{
  "n_layer": 14,
  "norm_place": "pre",
  "positions": "learned+rope",
  "qk_norm": true,
  "init_std_o": 0.0,
  "init_std_down": 0.0,
  "optimizer": "soap_variant",
  "lr": 0.00982,
  "beta1": 0.95,
  "weight_decay": 0.052,
  "lr_head": 0.00807,
  "warmup_steps": 81,
  "final_lr_fraction": 0.0,
  "train_tokens": 124800000,
  "steps": 1905
}
Each number is 128 + 24 x the weight over its row's rms, rounded and kept within 0 to 255. Layers, rows and columns count from 0. Numbers have three digits each. The size before them is the row's rms in percent of the matrix's.

# layer 10 attention output, 128x128, rms 0.145, rows 0-99, columns 0-63
098:140103115106142112133130140142139148183109118094102095132132140123113120117150123113151137103087127130125141114128131115108150104101085153130138109139136126148119132114128109146119154152114082
100:161112129115159120067118110111145122139149156141122142137117099164131120091120155111125145148111135155123125108143136140163134148141140099153155156162103121116105127143174128105139121123150143
097:137115129132117170119132117126142138136150139135111115143111136153089098180109166111120124165115123129098125123133108110143103125132147137147120109127137117085128154137118099107117136147139128
093:093141131115140130147124175105139121121150097137109137146104106148125125115121121141142156129147184127148107121168155178118124129125164127112140131155136123125113124149109126168123124153144103
100:114137132121165146129128123121073149140099136131097108110128157156132148157152105123118123096137099128101152095146156157116116126101097128119153109101164142126134148133105116163146132176126101
095:128141117118120119140093125147139138116121118123130156125166113184135093135152121121123135130154126119143102112173125151139169086093139174095132141196158160126132128151135132128095131113149117
098:118120139141148132103135107095142076158135110142127135155116109129097149112114081124132126099139129132096111171133127108131103094111111068113129128119124106140108129145123134108124101125099120
098:130104118142086149147102094156172158149110151096126133123127142150130103149113130136153129105141127145138124130108117149180166124173122163131109117125100137131133090173140126112129132116181096
094:119127093134149158106141149117148176134137108165133133126151124134138166130147114104122134134116121149167104160106139112145133142147121141097140112132124116138124148143142091096122118122105164
093:110099119127156148126142138112180142107131119119112111132167119132131150125123107167088111144138115107160137153138111153129103108137107103129111133148130134146132109135108106084134138128118157
099:124114123112129116129109119140120091113069135130109111138124151113148108137079127126151126121122114132139143144116166156170109110103169123140159141114143103168114147093101129142088122118140100
099:089146114166099096116092119140128160181144180139142134133113093148146115115129126152121150114147136144103147140109086123142099112126151133118124115151118119166097154128115111147135117100110155
102:129117118121114147148130120132090106112109101120137153122132143135128129162125144153123137127148146162166152139140104139131117119159125145134101118119149119094156118132132072136135155140130156
103:140114086159134140142122158118116149122138153160138099144122104151132149104112161086151123129134147106140107122167100128153111160130144132128096172116067113118145102130128145090093121095126162
103:107101166150124152123127175134116102122134163127144125132111149120081128114109138130138100138163130115122116076153097169102130100147134174121110131102085144119125156125107118157119141146105127
099:117124150139135114098136109147129125122161145175118133176111133111155138116111093104145133113134134119118137080133125123102146104122083120117129126122118112137107132141138106129146105136132133
114:150119156108151115142167111120132149091125134157139129144081127134115129128104166109114170122147109117116125131155099137106132141135126139138129109162074125141109146114112152157142161126131153
099:136102179109117123102123113128120111113134113103127141154130149124109115099117140119149108103135159137117125135139111138117095156188148091107139095154136132137149131165127111134123120109124146
103:141118087138126108156167140133091088129109119153061107124150114122139137165139151131138132108107117117123139165118171122121114143106137120116138120095169072136170092132140145116071087136120111
086:110132135127134121117144076103148143118151123126116149113087130141167119173112124097120137120136112114157128143090136134133139136119104125128120115071107120112149111117148116134149123119148157
100:094135134092096088136076176138178125163124136099122138120137125111109120136092107101100145143136138141122124094135116133146126157131100087120153151130099147140120123096095130131168119084156127
104:137090127128142137115111151169160148111136123099148164111100139119152134121093134118084164110157129128110142122136131134141102153132124124098139110104107120118104144128109138115144115108124138
082:161097135160153141148116128161150084139116157130118154152160094130120110142123131141103147099097105145130078109088124150096110107129133183131108151156155116146141126135118142141150117115114137
092:135136144137170126149105111132149106113155155103127113100143126120153140111127108143136113117127137144140136104107133111113145107109092151131130140127140185176124123118134161154143149153114092
096:143154129147107101118108148135116104141116166141145111120096147122130130130119151135148135142123123096103126120112119153137080115124136105115114131134143118132142136115123098152111131162131130
081:124113120157131152151139127119134147116117095142115171130132137120177108090147089121135122188119126131143103184120196128131114101132104123143121121128162119069146131109126130152136157102142138
108:124131159142109134146144141143094138124100091116107104092112144123087113165125107143134151156122137148138142159108107124106129140116128117170115126076089133119155104087149087102135119134156140
108:125119151144117148114146099133111142149122152125139129126147120105133125122152107126158141126143090139176130128122122174087096106137109095139170102100116133124160088110117137145161139147127141
106:117101173163133140148117156130121157133103135138108142089149183122119146122145131129131144109128119127141120110126137113105124122119122128130152129125124123139123112157129145096132115112129121
095:122100162096117146151151159140129105127132139099141121130145138095131121145125108134111135093154129132150106137130145166114138139167125136147095103139098142090120096140134121102143145116131143
102:136124103084172120134163131151129160142105119136129120110109103124082148102132137098108156126184095119142115131126119109100124163133115125130121141099144126120117157106123155128118115134161129
083:153127152109157096086089108124129101098126142121138085159127144134193106154122138139117126120132143130142107144158125183124167138143124116129130137163084140121112129158148193133120146135102099
103:129119153146119148116132144093137139122122126132086156128113139122109156162093132132135151147149105122173133120147117119132138106116134149119153172131106099166097108114103111097149106084128135
113:099115115130103123156120143124126106116132121128129094140123128138121131128164156125143122117134119125131131134116136117094146123146130124125141123119107172127132141148131163117141164122116116
101:162133094136124134135137152143118129168092144142170119127109133108125124169118156120127127161154128104123136203116126140109121122118148124168114131096144148118120116121146139090092167140117100
089:094119120093142093121106151106148168139123117129135150117162130123119135115111138103122106166147138124141123099165096116134147154102125120122099144112135153130142110099182128125111084108153143
082:132156160121122166168151086161161109118113134120134094161114113098137069092093125117140135136148132125153123126108165131114099176100103118118146113110146120165140128144131109110175123122135127
096:129127135125156143082152136144160130115154153153183128131162130135129067119119175134094154145129150141112114115118126113149107161137120109110113116148186120143170106159099148152105125136145112
095:146124187134117104128148143137132135131126122138133127126111132130111105139121152132142092153105110112171123147137135125099145130190136131109127127137082132088157086162111106136146148092144132
111:116124136106113141133119113133129119121163122138137134107105123116143124135127132117138151163110112156114115131141131140151103146109153113151151107126143143175116112134124157121141093142135179
104:111128142151126115124089135129146119135152141122152100116156136152128113103122126084096095116088160155109152079118114121122136143152101149124083175129104156130120121165118117161139148119108124
106:103105114157097128116121167098161126134089132106132150116140131127122126128128118151143128129135148138148113110101146115125111089106133128111128156139159096116163134122095115108093095110138126
120:146164117106133170127117143140130138109128140124137092118167166115132085136109137132116154112146118159123115162153117139137088117128156131110104107136125145150166172150121131134144153102143125
103:149143117127161129146147090168096139152110126137129095125136170148131151133145130097136166119127122112151147141105131095141102135126134113151157134093110106128125115103141158138108091109177127
092:154128124119134120128123106145125110127138095084100158129127137161110095146110100143119121160095103125125122142164085160134153165099166143118126100144158112119130112164133124114129138146078119
102:147122158090094120116143141150152143133143126142142119131132115121118093159121144111153153100139148148148122163156149140116121133162174144109155092168143144094133079152147118104150090126123124
096:148129119102171113089141092115147150124147148103127122084126131125162120112089132116159133144108147157138110119157120117185117135108124094124165135131169105151134107141142129133119095090138107
081:095123105076142140128124118154156116166134104115119127146146093099107159135097146141094135097145120153149123113100107138103108156118149137098126140079134091090129164179085126120142132099131134
098:127152140125133111149117109164109107113094117085129146136117120117121167119119122141164132131125104091140154135150134102124136141140158107111148083121142096111153128108133142163140093162149142
106:154129091093153113141157154145128119133108119067150119141112136135108135125146114102103135090107145122109154121120108104126117127071115130132134118121163163156122113094104135163105119139084111
094:125125093083165140149154164131115118130120084131123148113102143122154117113098113167129137139141148118137161149130168097140108103087148129174104134132116094142128115129111154114147181130116159
083:099112148105139115103139167143136098098079123113143128098121132099108158168162116169100141111111121131116185127177115101094115121120148163161120116150098125112100164140091129101142161119112100
102:126128137122155140138123111170146103158110115110136111125104159097143165131139166155130167168147131108144135144135110092143110153116097108125096128127095097175102129151130138097133142155145131
101:115106063134106128172133151145114124146113109135114147146140127088141139115139145109089184114117128132166105123119089134112128124145146094127099156129117138139122133129139124084098152156131083
098:145122149190135148113111118134057120125141118139132150133134103132116124148121172135124135114108118149133112130106132132139101099124136162121094104114121128146124120137113128149127121120129136
109:142123171119110127127165096080130150129142150107145119120102095166137137155130112133120147119105132110150129132100108170133124113117156139134155129145143156139136148134105163166160134133107107
099:137126110150098114104127119114108126178103109148121138096099146115143127135130104082144116129152157149154120131100080144160109160106146143154136145105148135164140124119135123167117148152156136
096:163100114110123121120090134131093123092126163135140074128153112143128135131123152162097162162096105121119119151157112111134129169150189117178135112173124154161099168125125146118150123149105162
109:154156118129103142144132133118078149123125068119146156140126148137165158150138139147119112115125127123118158153112130114113114107123118142114151131112115094156121129118129155145121116135136140
098:122105138122109105135122119143135130147142171095136143115090151158171133125119134120154139137141147123140165140114137114146109153141159096108127128132159144138122106156103118129188132151065154
104:104129128112152121139145155122159161157111074144112128111165155149088076141132144151125165129128174150158111174132125075135118133099097109146133129159100114129134110106134156086123147156144131
108:107113120157113159156149120108168102143125136133144167119107126145118163094112165130125138151139129133116160168157111104130090141158134115137118081122110137160141144159081106144125128113135129
114:148116154128129126138125154129069102127129135118149140135152141118092104130145092154153097132125155121072127126138109132124138114159118140160142103121137122132130129078151137152124166151112142
112:131144103158160135147115072122086157126136125089122111141120092136114113135130066148133124147105158146149137115095138152150137105137159129136145076140109121094130110083121157127127165127130144
102:145119097108132114135130124114092113155100126073136087104133137163148103143124097124135136121100137173135090129099129121091139150151140100141123094142161134125145096124105137124103088129099138
101:118136115168164166109128086117107132137151087145129151111122125130111117080117150106112159152140078130116139091092119123152118125117099156134140140119150134154144129133133151162188113143152096
105:146118148156107091153149132126123150137139113089112131089140118096123115101124130101085125107105114116101080129126139082137147148124113102122127129153086079149130106114109151121117077122135098
086:182115124079146143126123109115105128121126148095148139120143138141121128118119140107138112169163102114128136175102170103088149145112125111173156112100139154158149139144153152110107128133161150
106:164150102108148150092088149120119106106146138133127082140143158116121168127086147112117130139144117137098158163115127104091104139126133110153170148107104155133101140137146181156116110120111144
094:137123143089121124107139165147103103137130137142145153117127115137149101114137106127122124108181143117125123134121103150118155143093144141077144134125130106171115151135139121088128099133114122
103:136118108113107139130138124157155122122166110113128146087140166103086163146151111136121124133158095147127136131147133122129128100104121141138152133139094114122131144176119131136145119168125097
108:135138091136115108164130099130137134135116129083131131122149115134141111137133152184118146141110106124155137137166127132109080109106132106136135132139136142067112139143145118139129126128112105
094:126126110104141116127134138102129136082124107161082147111122108147165161132147142088066146152126120151114090126152108092117122092130124143128116103102139125156139133128110127117122119103104108
096:143111120144101091154080143096146077092098145150157140123140118134121124121145102119105116125113099118093144073127123148153136106139137120135148141140167135159123156113111133141130112105113136
090:124111128084145139142119091113104129147133116112092098140154124128124099103134130121127068134122102130106162092124107125124128109152117115146107114145098148106147165137118084142143133136107103
090:132076089138165113093130146125119130144116109182125130105129137152115148102146151106145119136117145153158170115154106106153129159129125128146143158176100111143114157145131145126096133133126123
105:134160124146116103103108132103117132149160133105117146136142140112119140146115123131134146111119130135155134126139112130129118082106126126139132137157157119123154109103129124136094143118148163
106:113098110133143139157117116136109148152156137103095125114119120134129139098111135125148136123144149145123145097107114095110153136144131103163171094153116154118119155141115160118094137117137149
095:146136142126116116142144120042114100166133118144081135096127146098119130130146086121139117092108137136124148131114124105111145066139115130121092163134121096107166115100101104126098126137115164
092:131131132146137122148149082147143169136141106112072128124148149136151096128111126182064133141118123103129148153153107123099144123125136073167117085097136103113128158126120158097172122127140124
085:105146132167174113082108126113123076105121146181126146193145139148106111135146127144127133108147118132187137131127154104121147139163103110129190116090114130130125161096123134126112135134100140
108:147121101116118120148133134135117122112125166115144140187113098175124144127138113138138136125145184155128140143126109127153095103139136102118136150137134137119111133144127111131146120098143118
098:130131113126128118099100120105128085135109114110126107140117152128138172096149133110114087133144108129140112085086128141117181154133162121088131106103165082141060145115125142111104115157130151
107:129142143136142105161130116172108127147127125138152185089149141112145124133131125105128140142134116118171139116142110156125131132165120069122109101118126151093124138121141109110158127133124138
095:132124151149139148145101092152077125105142123114132107161128154108164111104110123089154119143142138136117083129109142131146123107158097131121129118101162124126139146115122126165139130146103118
103:121083114125093103130153135137162113101155133175144144146110124140108166124097172147108148132135138149113116142160092147123135181140151124131149100157132132111118110163098116092135129112103151
108:100119089127096139142088146111144117171131136106124122110127153110146103094106101104080128122112130133113152123099146137124156122098115129157122146161127097124110096115079117138122116095077153
112:109139148102137113123127143142153161117171116118137138176152105130114119133103143117121134143133157137131132145132141117134070132105133159126131136134134142156124081108150109117142133116130130
121:141149147079118131146137112135124147147118124113158122138135117171136169097158137157168153130129121111149113131136159142140147123141167108091140100134155137127100110165145146097139084121140171
095:143133143101135130121098148126104137119120112114125137113111175163086160152147094127128143126119119134119106091114120153096100109104110165111152142129128128134099131142120148082157109121139106
097:147152129116142124119127126120094122120116089128117085152138141107111144129132133139108142118095180135132109137143130130129118109115146146142133142098131100142104117087138152143154112177146115
107:134122085126140139148099123145105125135141138118134131124149130106105132173140141181130119150118141139118143157146127151147129102091111129101158087111141122133124136120161128132109120151120102
101:126104125116087131110124143174174152151130140161159125142113108125127124127135156105117146127152164114168097148097086116128150130126164132079121161100144093144139149130126121152117132115149152
116:156107165139172099123174118148127144128118142118147134125119128165166141113112124125135115105119108139161154113118136102126125103154147133171118095161121122092099157109107137137140159129133112
094:108146070123118152150106141103123105121108079152151095107110165072146126152139108150125153147107131096109137134147133119128136129124106151109137088118108131140159142120123136102138130152135099
103:131147182165119126121120115120150133159144122108108125127117153129125192147114145110100088131107141137107119162118111145130138140148117102106109149141112130130106153094092114161145107134112128
097:162114108146127129133163153122131113143134122139119123132141135136095154171133136160113140083147120116130138141132108125139119168120152163091114099128149121131112137110101108138059122126099144
095:119152120147150132113113080097126172112140128125146124130123096158144125087126127148129127137116121142122127142110166112154116159088138130132186102106131159127106119128096155136134144157152143
087:118103161104116115125150116164135161157114131134110106136101101135140146145127103106114148101136087100126121151143110132154160174090130111140146110110144149126100147112176137145141159135143147
109:107138135124099152148146136143128140131115128102089163124131133105152127134109121129140151120154131128142132140086128110134158181149150119101136094121156123138108159122147155128133087116116130